{
  "n_layer": 9,
  "n_head": 2,
  "n_kv_head": 2,
  "norm_eps": 1e-05,
  "positions": "rope",
  "attn_scale": 0.125,
  "bias": "none",
  "optimizer": "soap_variant",
  "lr": 0.00828,
  "weight_decay": 0.0,
  "decay_fraction": 1.0,
  "batch_tokens": 32768,
  "doc_mask": true,
  "train_tokens": 91510000
}
Each number is 200 + 20 x the weight over its row's rms, rounded and kept within 0 to 999. Layers, rows and columns count from 0. The size before them is the row's rms in percent of the matrix's.

# layer 6 MLP up, 512x128, rms 0.0642, rows 161-215, columns 64-127
092,175,210,207,165,237,204,183,195,224,195,209,170,204,187,181,225,185,210,214,190,216,249,194,193,196,188,198,187,203,203,183,180,193,178,180,187,194,217,206,202,189,222,205,201,202,203,197,189,227,219,193,199,228,250,171,239,193,238,186,222,172,203,206,184
096,203,209,173,191,189,213,193,182,173,219,187,222,195,156,219,195,202,210,237,182,193,194,201,157,208,183,202,171,201,223,207,204,202,198,206,173,217,200,207,200,228,174,188,220,197,205,250,206,198,241,207,197,162,187,185,149,207,218,192,198,167,220,225,255
094,171,216,185,217,216,190,165,215,209,206,182,213,213,189,208,212,176,203,228,204,182,223,199,181,203,197,179,173,150,185,178,215,174,229,188,197,195,184,203,193,200,199,199,210,191,204,205,226,239,174,191,189,198,221,204,203,195,222,219,148,207,227,203,181
093,211,221,158,216,186,177,185,204,216,206,194,195,185,196,188,215,190,211,195,202,184,212,260,167,203,202,201,197,200,211,228,194,215,186,157,198,218,180,201,183,226,199,202,172,179,217,191,196,194,180,177,246,154,223,217,186,227,178,220,198,221,168,203,196
102,180,206,195,173,177,199,196,190,217,203,175,198,207,200,203,207,190,187,213,183,179,224,211,161,169,185,189,186,180,213,208,197,190,188,201,211,178,230,201,204,192,206,197,203,183,255,182,209,205,215,219,206,214,202,213,190,200,194,208,199,230,190,152,191
096,216,196,191,221,209,191,185,211,184,160,212,205,192,184,198,206,163,227,177,196,181,221,187,203,213,189,188,191,162,203,182,235,162,225,171,188,210,200,233,199,170,179,179,188,157,214,174,198,201,214,210,187,208,222,225,212,185,195,198,169,216,185,200,201
101,204,204,200,221,165,184,164,249,155,203,192,205,235,172,202,208,202,181,200,223,184,193,175,204,217,183,176,212,199,185,201,179,215,199,198,196,230,163,194,177,185,238,199,214,201,208,165,189,204,226,218,183,177,176,202,246,219,217,205,203,224,223,198,202
112,185,215,158,195,183,186,251,210,226,217,220,203,178,206,180,181,186,172,218,204,204,170,187,183,187,206,198,227,192,173,210,184,196,207,212,212,205,209,205,187,202,209,191,189,193,177,258,207,206,222,165,215,191,179,199,201,229,208,174,211,207,197,202,201
102,190,190,214,199,190,207,219,159,184,249,217,196,243,215,210,203,162,182,203,181,194,195,205,218,208,193,183,152,194,204,228,197,201,236,231,211,201,205,183,205,218,208,208,187,221,191,233,209,200,210,202,197,195,232,176,181,213,193,179,219,212,199,235,201
107,202,191,189,200,215,210,209,232,208,192,194,175,207,202,195,207,212,209,199,192,189,221,159,202,187,192,198,194,196,222,225,205,169,205,194,182,203,141,234,194,190,216,253,211,188,209,203,191,186,204,211,171,210,232,216,154,194,209,191,232,254,197,201,181
109,185,200,204,223,230,214,241,239,211,186,196,191,200,167,237,205,169,189,200,246,189,229,172,206,197,192,200,234,199,214,239,228,187,225,167,197,171,217,186,220,194,209,182,188,205,185,250,216,181,191,234,212,182,207,204,176,239,200,199,210,225,180,221,210
105,223,186,162,193,214,212,221,192,177,188,186,191,222,222,203,199,170,195,228,231,219,229,209,193,193,207,194,215,163,164,180,220,189,204,190,201,230,223,196,203,194,246,209,182,196,242,173,207,187,216,217,206,185,172,184,186,201,185,189,153,180,172,195,176
098,202,172,195,215,196,181,196,219,230,199,212,179,215,216,226,229,203,207,208,184,154,202,201,192,205,182,184,189,222,185,197,185,227,194,209,228,199,176,204,201,223,208,181,214,190,175,173,238,206,199,233,207,205,197,201,208,199,206,219,199,229,185,207,195
099,175,213,194,187,204,197,199,215,172,192,168,175,217,184,245,193,228,236,186,190,245,211,206,241,228,205,206,193,211,191,211,160,199,212,215,170,222,212,184,175,198,194,198,224,182,205,169,169,242,187,206,211,212,178,211,204,215,207,178,182,173,158,223,181
096,186,212,184,228,197,207,191,185,225,184,192,180,215,179,223,205,181,181,195,190,232,166,195,188,216,169,218,183,197,204,243,177,205,196,199,223,208,223,205,212,194,229,240,192,197,228,191,186,177,173,175,173,186,196,172,165,217,185,195,193,153,204,241,187
097,187,198,207,186,227,180,177,194,199,172,209,197,203,210,190,239,187,207,212,227,200,176,202,184,215,163,237,205,204,183,205,210,193,215,200,175,181,235,213,191,223,225,206,198,181,205,202,187,181,206,173,215,230,194,196,216,212,257,206,189,223,227,218,235
102,186,227,211,212,224,196,178,167,214,184,246,214,199,214,200,181,143,207,205,178,181,227,203,187,197,202,207,175,204,190,178,221,210,211,169,196,194,170,204,213,171,185,219,202,183,208,193,182,185,212,228,214,160,201,183,182,186,185,210,214,178,147,216,189
104,206,206,176,206,196,203,217,191,216,204,178,234,208,168,191,219,186,182,222,237,220,163,209,213,205,185,204,192,205,222,192,222,177,204,214,193,166,190,177,219,217,231,204,217,204,155,184,178,145,222,193,211,219,202,218,219,228,199,218,223,212,216,225,217
106,215,216,205,186,201,184,203,147,193,218,194,186,221,202,228,158,196,191,244,190,178,193,222,201,210,190,157,189,198,207,205,184,226,243,180,196,164,182,216,211,169,206,186,212,191,172,210,204,192,191,199,216,232,223,203,173,226,207,171,198,216,186,187,205
114,191,179,203,231,198,197,225,179,206,206,210,211,203,211,245,206,193,228,201,200,205,211,168,183,173,206,188,222,182,204,183,210,201,211,187,201,217,169,257,203,213,191,202,202,187,194,211,250,208,193,210,209,216,212,198,181,212,206,166,174,201,191,204,225
103,201,164,225,213,187,212,244,198,223,202,214,164,183,185,183,231,149,230,203,194,226,170,195,191,229,215,192,208,171,221,231,210,180,235,190,194,263,207,182,159,178,200,178,201,214,224,188,215,185,180,204,226,218,215,194,184,203,185,183,187,218,192,172,213
093,193,208,216,216,182,206,165,180,186,225,189,182,203,186,183,199,200,204,236,197,174,174,192,212,214,222,170,204,219,219,205,197,198,193,198,210,201,204,210,215,184,195,185,231,225,208,195,157,226,223,203,199,202,203,196,146,189,162,223,159,190,190,205,232
101,205,180,215,161,186,199,199,162,202,200,180,163,214,183,158,214,209,188,164,182,189,196,209,213,193,197,222,198,214,219,209,205,214,207,185,221,187,204,184,190,175,185,211,229,177,179,220,203,171,172,226,206,202,209,244,188,206,197,220,191,179,206,216,192
118,227,236,164,177,210,209,199,219,206,194,169,195,197,186,213,220,179,201,208,201,184,219,216,193,190,213,195,176,214,187,198,219,187,219,202,226,219,185,183,218,178,197,198,216,161,222,183,198,187,196,199,201,191,185,241,183,204,167,176,196,211,215,195,168
109,243,232,184,192,208,231,177,202,203,184,153,211,196,207,187,196,214,207,219,169,169,195,211,218,205,222,185,238,181,196,215,220,183,201,186,186,185,211,228,190,170,201,226,196,236,221,232,217,186,205,231,203,217,163,174,182,204,232,189,177,225,207,179,164
090,195,213,218,220,214,207,187,190,178,206,190,186,225,197,186,189,160,219,179,185,189,223,205,208,247,216,222,197,186,192,165,188,201,211,232,190,222,174,212,172,237,186,232,220,192,185,224,212,204,267,226,202,192,212,206,209,221,225,225,189,240,229,196,170
103,187,224,166,194,222,218,190,207,188,190,202,161,186,184,266,198,189,182,172,203,164,195,184,217,161,178,197,196,196,189,220,178,212,193,229,230,213,187,198,193,188,195,217,173,183,179,185,191,195,261,194,218,216,198,214,208,227,212,206,197,199,214,191,224
097,180,174,180,190,189,201,213,205,203,211,199,214,179,161,215,223,153,208,228,197,193,208,172,211,192,224,212,194,187,200,219,194,203,203,185,219,210,219,222,216,205,206,167,189,202,167,188,170,220,217,195,216,196,217,191,191,177,191,201,205,177,160,161,213
100,214,206,205,214,203,229,211,200,178,167,216,200,196,163,171,226,172,188,223,227,183,216,236,219,205,218,178,228,198,186,192,184,204,198,204,176,179,207,191,187,213,186,234,213,213,193,232,192,194,190,213,205,184,198,205,186,181,203,191,198,159,158,255,222
096,197,218,208,187,234,196,158,195,193,196,207,208,190,182,187,197,185,204,197,198,209,222,170,246,211,175,197,196,166,184,166,208,167,174,192,203,182,212,217,231,206,227,197,207,224,157,175,224,251,211,193,194,198,207,231,169,183,186,187,225,185,204,213,216
095,206,196,214,148,186,209,210,186,166,160,193,226,209,211,195,228,187,211,233,200,193,168,189,186,211,191,210,172,197,218,182,235,202,185,166,190,200,198,182,265,212,206,234,157,192,190,212,196,191,207,177,190,193,203,199,206,190,206,223,181,176,223,196,197
094,167,193,215,164,206,200,161,226,220,193,202,219,188,218,208,176,164,210,210,222,221,229,182,232,197,177,213,220,217,179,184,188,219,194,184,206,196,186,175,185,206,172,185,212,220,184,175,208,176,224,177,203,184,217,226,204,199,186,205,218,210,184,222,168
103,193,205,214,197,201,173,184,182,217,214,242,202,213,231,222,237,228,224,201,213,208,202,206,171,206,194,233,172,206,204,166,179,157,184,179,225,174,206,211,190,195,213,186,240,188,196,204,186,241,179,212,218,213,183,212,175,223,208,196,199,178,186,199,197
093,202,187,204,237,228,182,182,222,194,209,196,183,199,200,205,209,237,240,213,161,242,168,184,195,175,185,237,211,202,216,197,259,194,190,212,213,202,201,190,195,197,194,210,221,187,213,209,200,197,164,183,206,202,207,207,194,226,221,171,216,168,262,200,188
103,184,184,207,193,216,180,221,215,156,206,172,197,159,182,219,186,186,246,191,181,184,185,188,210,176,181,168,190,177,193,203,192,213,206,189,208,182,267,210,182,200,181,206,216,220,210,184,207,170,183,206,183,181,229,206,189,217,196,216,205,197,209,197,180
109,167,204,203,187,184,185,189,185,183,225,141,188,201,185,254,193,179,204,188,179,252,194,223,153,206,187,179,170,192,185,213,191,211,193,195,180,181,159,191,170,204,171,231,170,198,202,215,194,201,202,204,160,213,215,231,205,207,186,201,200,214,198,205,202
095,228,203,195,194,205,158,205,217,212,202,196,187,215,208,212,226,215,204,214,222,138,230,187,225,197,211,192,195,231,213,195,175,211,193,202,218,170,201,171,204,201,178,238,166,180,179,238,181,201,207,199,205,182,209,200,180,190,236,222,179,199,197,189,209
110,218,191,186,155,217,218,176,193,199,183,188,163,214,212,200,197,152,218,198,189,206,201,178,168,191,199,164,178,212,200,191,206,212,218,186,154,198,202,187,231,200,205,203,197,195,196,186,221,232,186,217,200,232,192,194,201,206,204,216,194,230,215,160,227
108,192,215,208,196,210,190,169,182,222,162,203,194,209,205,220,200,203,221,203,167,207,168,205,223,201,216,180,180,219,220,162,191,182,253,200,172,185,230,212,194,227,158,223,199,211,197,174,182,183,228,221,183,203,235,188,192,190,168,198,189,208,198,186,205
107,213,211,189,214,214,147,176,218,202,213,253,215,208,149,206,181,191,184,181,223,159,187,193,183,203,174,161,194,247,192,210,218,192,226,215,204,193,217,202,185,173,201,223,189,205,171,188,227,198,215,193,212,169,190,200,206,219,191,183,230,211,219,220,201
100,208,208,198,170,188,191,216,199,187,232,214,174,180,215,182,209,217,192,226,240,182,209,197,199,167,202,192,233,232,221,170,215,216,181,192,181,209,171,173,218,202,207,162,201,203,247,194,159,150,212,219,223,203,222,189,207,171,198,193,207,187,205,203,198
106,191,233,146,210,172,214,196,240,191,197,214,217,211,169,185,212,194,197,224,176,168,222,181,207,230,202,171,197,227,159,185,196,199,186,206,198,209,214,208,206,224,165,176,196,185,187,215,173,212,220,195,187,229,202,224,207,179,180,198,211,208,223,186,210
093,195,190,215,213,205,166,231,213,212,234,221,211,195,222,200,186,172,204,187,202,195,199,192,186,205,241,187,186,197,213,172,203,157,191,218,202,205,218,231,189,203,223,182,167,213,204,216,221,224,187,227,229,177,175,226,181,197,250,179,196,172,195,231,185
102,164,194,165,196,196,199,185,174,156,202,235,190,178,202,206,174,200,212,210,195,197,196,155,231,249,218,209,178,177,186,195,207,186,188,188,173,211,176,197,181,215,189,213,168,195,187,184,203,200,219,224,216,213,207,239,221,172,207,177,189,192,219,202,189
097,198,210,160,190,210,186,194,216,196,186,210,214,184,218,184,213,162,173,213,190,155,212,194,190,218,209,224,176,163,208,186,189,209,171,185,200,205,196,202,228,179,241,176,220,195,170,184,164,209,222,236,178,230,232,210,181,182,181,199,202,192,197,157,217
101,210,163,211,211,201,180,219,209,178,192,167,189,196,215,245,187,217,157,214,222,226,206,160,192,197,154,214,187,212,178,217,201,191,179,235,200,197,205,215,179,202,238,235,197,238,204,174,206,208,192,191,240,189,229,187,228,167,195,199,176,197,206,181,206
092,208,184,188,207,238,201,215,203,224,193,201,182,229,178,188,226,193,205,225,183,195,222,175,184,191,204,188,215,183,187,187,173,194,160,230,225,213,162,184,207,218,192,190,208,168,207,181,188,179,170,238,174,211,170,195,214,169,186,171,185,180,222,160,210
102,205,188,224,187,212,173,184,212,236,213,165,219,203,173,190,211,231,203,213,178,151,182,164,200,158,198,215,237,187,193,172,173,211,195,195,216,162,170,208,226,210,185,183,202,186,190,197,209,200,188,206,202,220,235,231,187,175,219,208,195,214,198,230,203
101,182,169,181,173,204,221,189,226,191,206,219,198,188,202,187,194,169,199,215,219,219,192,178,201,202,168,203,190,199,212,169,172,185,187,185,202,214,217,196,186,197,198,161,233,227,240,186,191,203,203,191,208,233,249,206,173,182,218,192,199,208,180,188,163
091,202,212,193,222,183,192,215,221,170,210,183,215,218,213,185,194,221,196,195,163,193,203,224,204,196,185,159,183,165,155,205,167,181,213,184,245,159,157,208,220,217,220,181,153,213,169,223,210,206,219,238,202,192,191,193,170,235,189,161,220,214,182,210,221
095,211,213,185,187,181,206,185,197,218,201,184,213,213,203,232,202,235,200,213,220,197,223,188,202,202,194,217,213,202,205,208,221,177,183,227,175,239,184,200,231,206,169,213,211,210,217,232,224,213,209,225,211,202,202,232,183,202,200,213,200,200,203,200,237
102,213,221,196,219,217,190,223,189,214,160,192,159,211,195,175,205,192,220,181,214,228,203,208,185,213,229,175,181,204,207,190,191,186,220,209,215,225,209,153,197,189,178,226,251,205,212,227,218,207,193,192,213,203,179,213,211,193,190,152,208,205,197,227,211
109,184,183,202,189,234,179,227,190,213,207,205,221,242,190,236,227,168,187,241,207,208,184,236,211,208,199,190,178,184,202,224,197,197,179,237,216,206,202,187,214,171,175,228,218,167,207,202,219,207,157,209,191,222,204,191,168,214,176,187,201,178,227,200,197
104,198,191,192,172,200,216,177,188,189,212,229,205,219,190,188,227,216,228,194,167,222,175,200,175,214,198,195,233,201,222,182,221,197,208,203,184,202,188,140,194,194,239,206,196,197,142,209,215,213,235,185,178,195,178,163,174,185,195,233,183,199,157,181,175
114,212,192,177,259,175,208,199,180,199,200,182,188,192,189,200,201,202,208,168,187,214,238,183,209,206,216,226,206,232,195,217,238,188,191,213,178,214,227,205,221,174,163,188,187,178,157,197,222,170,167,187,201,190,178,225,186,218,183,194,201,205,206,203,222
# layer 6 MLP down (transposed), 512x128, rms 0.0643, rows 161-214, columns 64-127
089,213,217,192,209,212,168,219,189,197,187,193,182,189,206,213,225,213,182,171,186,200,217,237,205,190,193,203,216,215,240,204,180,217,203,200,206,177,207,204,241,188,174,223,188,164,203,189,191,210,181,196,222,202,221,185,202,218,193,197,199,204,206,213,195
100,178,199,202,248,191,226,182,228,211,189,217,208,212,201,184,212,213,211,213,190,197,189,209,193,197,216,184,221,194,167,213,208,189,199,197,199,216,215,192,235,231,236,152,205,171,192,198,202,216,185,163,205,191,197,204,169,211,190,218,168,187,162,193,185
089,217,185,199,191,218,208,202,198,177,221,184,223,197,221,184,193,211,241,207,213,196,187,187,194,213,204,198,198,240,191,227,176,181,199,188,171,242,254,218,196,187,221,244,190,214,201,172,172,188,143,208,203,151,191,201,246,194,201,195,174,198,220,153,210
097,220,169,213,195,184,186,200,193,201,214,218,177,229,233,187,169,192,181,162,217,200,187,203,188,202,233,216,182,189,192,188,170,216,197,198,224,203,181,181,223,238,213,187,225,206,218,203,218,177,190,169,187,168,187,174,217,210,186,189,205,207,173,229,203
106,205,188,201,187,211,176,235,213,178,218,200,195,204,183,197,182,209,182,186,224,183,196,198,194,187,199,208,174,237,238,208,205,190,190,170,195,196,199,195,209,222,199,155,232,206,192,253,187,213,214,167,201,181,199,170,191,181,205,246,194,225,197,226,221
103,193,198,207,221,199,231,199,249,168,237,195,225,227,208,240,220,198,202,222,213,198,195,211,202,208,182,176,217,232,189,208,208,219,202,214,230,195,209,187,186,182,220,180,213,195,219,204,229,185,226,217,206,163,246,195,191,180,228,168,218,206,217,222,192
094,178,189,214,190,185,200,218,183,183,175,178,190,196,209,228,200,192,204,183,204,223,217,181,194,221,194,189,232,187,188,202,198,220,169,202,195,232,205,231,185,174,214,216,200,200,214,141,207,218,175,142,219,182,216,214,215,242,177,200,208,204,181,221,233
118,186,181,185,202,213,230,179,163,185,213,211,156,183,185,218,213,192,201,213,212,225,185,186,194,168,218,212,175,192,184,209,218,204,225,171,206,160,166,179,188,192,195,173,186,211,180,191,200,225,205,151,187,176,246,206,204,191,207,206,183,184,173,197,209
114,188,236,201,200,204,215,216,233,188,189,233,211,160,228,201,213,167,212,212,186,218,234,201,184,193,198,162,174,157,205,223,241,216,185,178,163,230,192,207,194,210,171,184,188,196,187,206,212,176,195,195,199,212,201,183,210,178,231,161,219,228,205,218,202
123,183,210,174,211,224,178,203,215,237,223,180,198,196,148,204,205,191,206,211,192,169,236,170,230,207,225,210,192,220,238,217,174,204,203,179,191,238,194,164,195,172,207,177,234,168,210,210,189,198,206,214,205,175,208,225,184,245,150,191,208,207,182,203,198
112,211,211,188,211,211,210,212,216,240,211,213,192,219,198,183,229,208,148,222,219,171,216,206,179,202,181,193,189,193,226,178,232,200,196,189,184,193,180,199,185,165,202,175,190,194,205,228,194,201,220,241,225,204,221,208,150,211,221,174,214,223,217,212,177
107,219,208,193,226,215,230,221,194,198,193,201,198,196,154,222,210,223,202,178,188,233,192,196,224,192,202,160,212,188,207,224,231,185,182,163,214,170,207,219,190,222,239,191,187,217,238,187,216,177,182,185,211,217,215,205,172,230,208,205,208,171,193,183,190
102,225,186,195,233,169,232,182,169,190,173,210,171,206,203,201,175,189,214,220,213,226,207,218,233,233,213,173,186,208,189,202,202,202,191,236,183,233,203,200,173,187,184,231,223,179,204,194,224,208,212,220,213,204,171,186,137,185,207,208,221,193,208,210,193
096,177,222,182,194,157,229,195,207,220,190,209,194,220,178,219,221,199,234,196,191,218,182,181,219,147,169,189,179,224,199,213,200,211,174,212,214,174,211,184,191,212,181,201,213,178,197,217,180,173,204,196,200,236,158,195,211,197,190,182,212,177,188,190,219
088,220,195,194,232,213,221,237,154,213,213,202,217,176,216,247,206,178,187,178,192,211,186,225,202,199,167,249,162,197,192,215,234,177,201,215,215,238,217,186,185,208,205,170,206,207,213,203,205,201,178,207,185,215,185,199,201,168,211,221,212,190,166,226,184
097,191,205,210,205,177,220,211,227,181,177,182,187,160,197,194,201,167,187,217,172,216,198,140,212,222,222,187,200,225,215,216,209,215,221,210,220,213,231,215,174,173,210,199,179,179,191,190,197,225,207,232,222,188,220,154,220,179,177,252,212,191,180,191,216
110,206,235,223,202,213,212,209,238,240,194,215,217,206,204,215,195,192,173,185,231,226,236,200,211,212,228,199,200,187,238,239,203,215,228,200,183,202,198,162,184,238,236,227,203,200,217,221,194,230,199,200,209,183,192,236,205,185,194,201,224,200,207,227,206
098,243,186,203,208,217,243,179,171,181,220,206,211,194,199,176,166,176,163,195,196,232,184,190,224,194,214,212,207,214,199,167,207,200,228,224,178,173,185,202,210,198,196,208,211,210,155,222,143,202,182,196,208,211,205,204,244,201,204,177,200,179,222,202,212
109,216,178,215,188,260,208,170,190,227,206,177,230,194,193,236,174,181,211,230,178,188,209,195,199,188,177,212,189,210,200,203,200,206,202,189,183,200,216,204,187,199,229,198,214,203,195,220,243,202,190,189,228,191,203,211,163,221,185,183,186,200,213,221,194
107,186,208,211,231,190,200,220,200,207,235,191,218,160,183,211,208,190,196,207,198,173,227,195,179,205,187,218,234,169,227,218,189,179,197,197,181,210,204,186,203,194,184,206,247,166,239,200,202,170,197,197,190,234,218,173,199,169,201,198,184,225,223,211,220
103,223,223,217,169,206,197,197,213,240,210,185,173,246,188,161,204,233,185,202,190,215,231,201,268,193,204,203,203,220,203,205,194,186,206,208,185,235,226,190,211,233,184,205,197,225,167,211,224,189,196,199,198,205,194,200,184,211,202,218,214,180,205,204,236
103,178,219,208,203,241,206,191,180,198,221,211,222,204,207,168,168,202,211,208,185,221,224,168,191,205,237,245,209,185,219,198,157,216,204,168,197,207,193,229,190,226,239,198,186,241,192,194,196,197,227,180,167,210,235,185,214,178,222,198,202,175,204,194,231
095,183,178,203,197,203,194,203,197,209,233,206,162,210,196,248,210,213,198,181,199,244,234,223,183,166,211,211,164,174,199,181,185,197,210,212,205,193,218,200,169,170,223,216,164,177,185,247,179,224,172,216,199,176,202,184,203,197,200,203,219,235,207,194,222
109,223,198,217,188,231,179,196,203,238,197,186,226,208,206,202,185,239,209,195,187,209,208,227,224,217,196,197,191,208,181,223,194,212,194,237,232,212,199,210,192,202,189,174,154,223,197,230,153,219,208,194,216,185,185,176,207,207,152,183,225,171,186,218,193
102,191,202,207,223,184,185,234,176,205,214,218,215,204,204,185,185,164,190,230,183,186,215,215,234,186,240,201,215,217,199,172,198,206,226,219,194,183,240,184,205,210,225,208,218,206,198,215,221,216,216,203,171,197,183,225,174,187,250,180,176,242,205,204,177
088,194,172,213,227,194,187,216,167,230,184,215,228,184,233,181,192,189,207,188,227,203,202,178,193,224,159,208,198,188,206,199,217,212,221,186,207,211,203,235,186,194,185,219,202,185,201,191,176,215,196,183,216,222,154,202,172,188,220,190,225,197,192,211,167
114,215,194,173,217,218,253,182,223,180,216,210,205,193,177,191,187,185,172,194,223,214,173,220,201,192,214,167,176,194,164,200,190,196,179,206,199,166,179,206,210,191,215,229,163,185,184,174,213,193,198,190,174,177,148,188,204,235,234,208,187,194,223,211,205
092,194,226,225,195,182,209,183,208,207,176,217,192,198,164,197,197,177,186,173,191,212,193,182,203,205,201,202,180,144,203,213,205,253,192,207,201,204,201,198,188,180,186,221,200,210,216,211,230,196,215,177,248,194,205,163,204,196,182,202,187,224,184,183,187
096,169,203,212,216,182,195,217,202,161,181,197,200,222,244,181,195,192,196,173,174,204,221,184,222,180,177,186,204,238,181,199,206,199,189,226,162,189,191,188,232,179,203,228,213,211,214,246,241,233,199,208,166,188,180,219,214,211,182,174,184,200,208,231,214
093,190,189,195,223,164,178,229,214,200,198,199,183,193,187,205,217,222,201,195,199,205,174,193,213,210,178,267,228,212,193,191,170,230,215,207,181,166,199,177,196,172,211,184,240,191,201,192,215,186,202,235,235,210,189,197,199,197,186,164,188,204,197,215,241
096,206,178,213,184,217,188,223,226,200,207,212,177,193,202,218,190,219,228,193,216,164,213,196,155,189,176,191,182,211,182,191,192,199,230,220,206,219,187,226,184,220,228,215,210,191,215,200,235,187,210,182,168,241,201,170,217,163,209,184,216,202,162,188,183
089,202,203,200,169,224,202,215,200,201,239,219,211,187,196,193,199,214,196,211,179,175,174,182,194,213,207,216,194,202,194,153,189,207,232,216,205,152,151,185,210,235,176,204,149,184,228,204,194,169,195,213,220,194,206,204,220,190,212,199,203,227,195,205,195
099,176,183,184,185,193,203,219,198,207,192,181,213,218,235,180,209,157,245,211,190,177,224,197,204,199,146,213,135,214,190,180,182,185,167,233,198,193,161,203,189,183,219,172,235,228,211,205,177,216,151,195,219,216,220,197,208,175,190,201,225,142,207,176,184
085,189,172,212,201,184,211,196,179,171,156,214,209,208,197,232,257,190,195,191,170,169,211,179,196,170,178,195,200,200,193,196,197,166,249,196,204,209,156,185,190,165,184,187,205,232,177,194,211,217,210,198,182,185,224,220,163,189,166,160,220,219,202,186,190
093,216,203,214,156,197,197,181,184,220,160,198,191,176,180,208,208,189,208,218,193,233,208,177,195,192,200,193,209,186,213,217,205,200,222,192,215,199,210,178,152,213,230,188,208,170,211,201,213,188,227,170,204,217,202,182,146,223,178,188,156,202,184,196,201
114,201,179,192,218,193,205,202,226,198,200,177,197,184,222,196,194,180,189,228,199,191,208,206,228,217,198,191,188,189,199,164,189,220,217,190,197,193,211,221,190,174,201,167,211,196,167,196,208,171,196,203,198,209,204,178,168,210,161,183,205,224,217,168,199
091,232,222,185,211,192,213,188,181,183,188,214,193,236,204,187,214,206,185,143,201,182,236,199,218,166,239,201,245,166,208,198,174,222,208,178,204,184,209,188,212,182,178,202,229,180,220,198,210,187,203,218,219,222,197,200,195,221,189,256,191,171,229,183,203
107,179,218,165,200,232,208,216,211,250,201,182,184,172,187,249,213,223,172,217,225,210,185,226,183,209,162,183,234,220,210,218,202,230,206,211,185,184,211,188,173,206,205,168,197,183,214,187,190,209,197,222,199,197,211,215,213,206,171,208,196,166,209,161,206
104,206,215,211,213,187,244,186,207,202,191,219,192,188,185,170,196,191,205,226,191,224,191,209,196,228,220,181,176,209,164,200,207,231,228,191,175,198,186,191,184,199,150,235,186,209,208,220,195,246,227,255,170,233,183,201,200,216,234,221,193,180,206,177,209
102,224,213,206,179,207,159,217,209,219,190,266,183,212,153,181,221,200,224,224,235,193,185,201,193,206,182,206,199,179,205,220,168,173,223,198,179,187,191,208,178,231,187,200,199,206,203,216,202,174,223,175,178,207,198,219,192,200,201,192,198,184,174,183,188
103,196,208,201,195,215,268,170,207,218,194,206,219,208,214,228,195,177,184,234,210,210,192,215,184,207,182,241,208,220,196,182,211,219,180,230,214,197,199,212,236,178,215,251,180,194,252,208,201,229,193,210,215,180,199,188,182,193,169,221,207,189,201,200,222
104,221,217,187,228,194,167,197,129,220,197,201,248,189,231,197,213,209,212,198,210,198,190,188,210,206,222,197,179,206,223,183,193,190,189,199,209,181,207,200,204,174,237,187,221,236,185,212,185,171,177,194,208,177,209,172,235,180,212,177,196,199,206,193,148
091,191,185,160,205,218,189,209,199,199,210,210,192,216,184,211,187,188,195,156,246,197,188,223,201,219,217,186,206,178,223,216,190,205,236,188,175,137,230,188,208,193,203,199,208,193,194,225,208,217,199,190,181,205,202,195,205,192,214,222,194,166,193,211,219
109,179,207,190,203,211,227,219,186,219,192,219,187,211,190,207,187,217,212,201,223,225,202,213,161,198,226,194,220,193,167,189,173,204,233,239,223,201,186,193,208,213,189,186,202,196,177,166,202,219,197,171,205,202,199,179,163,244,220,187,193,232,209,189,198
103,190,189,222,192,198,220,172,202,197,155,224,198,196,225,152,202,210,210,204,229,225,181,144,229,216,196,229,209,217,179,215,206,226,224,160,193,192,177,194,208,208,195,193,195,235,194,209,198,189,202,180,181,189,191,198,207,215,210,163,183,208,193,161,208
099,191,196,187,193,183,194,219,140,201,190,225,186,168,199,203,191,210,193,216,219,229,200,235,202,210,163,210,206,181,186,213,195,232,204,205,204,206,212,179,192,171,180,236,195,218,200,185,181,207,171,191,192,203,216,158,176,216,194,207,194,223,193,202,175
087,201,204,237,184,204,201,214,228,218,185,212,208,175,207,211,187,153,196,203,184,206,227,227,228,210,195,178,247,208,201,174,189,191,163,215,183,192,217,198,240,226,227,178,214,189,178,219,167,208,197,173,197,205,179,204,209,195,232,202,192,216,215,236,191
104,201,198,206,210,208,222,220,187,165,177,204,213,169,205,209,232,234,163,212,187,209,193,197,216,182,213,196,239,184,224,199,188,247,202,181,254,222,187,239,203,186,187,207,215,204,190,193,184,227,181,211,187,239,223,188,185,232,196,171,192,219,195,174,190
106,186,181,181,198,175,203,170,194,210,199,183,172,212,211,190,203,209,179,201,218,207,212,211,203,162,148,189,193,211,194,211,188,210,227,191,214,159,180,215,211,223,206,211,210,227,202,183,192,198,193,180,191,223,206,184,159,179,213,187,208,206,212,188,174
086,201,225,204,191,192,206,200,203,206,192,184,203,182,182,208,192,230,175,199,201,192,197,178,195,182,189,171,183,209,167,237,214,237,239,166,187,176,181,170,224,206,245,184,211,173,177,191,189,171,195,205,214,225,212,235,225,204,188,229,201,164,188,189,223
095,245,197,174,193,216,184,193,206,172,152,180,225,231,194,224,212,201,204,188,190,252,204,180,247,205,195,218,182,223,202,213,181,167,213,220,186,215,166,193,197,214,194,176,227,219,211,222,212,215,175,214,207,188,220,181,214,175,231,209,193,204,191,218,183
090,201,190,190,220,211,183,206,214,179,169,190,208,171,181,234,212,219,181,163,184,185,199,203,242,181,210,224,213,226,224,209,169,229,201,218,196,193,219,181,245,167,179,212,195,186,192,214,220,229,200,206,179,175,179,198,207,258,195,189,205,244,201,193,208
108,198,182,201,184,211,179,183,210,217,207,200,223,200,229,187,213,172,195,237,225,194,175,208,206,191,193,199,199,202,162,165,190,244,170,182,217,206,202,173,190,180,223,174,245,182,196,193,186,190,183,197,178,186,224,222,184,195,185,235,197,190,164,166,232
108,205,165,196,200,174,204,195,178,213,181,219,195,199,204,206,229,163,198,202,232,206,180,204,173,205,248,203,170,199,221,187,215,185,180,189,203,211,206,189,185,225,221,203,198,176,179,192,182,210,201,224,219,180,142,185,202,171,174,192,209,179,166,209,191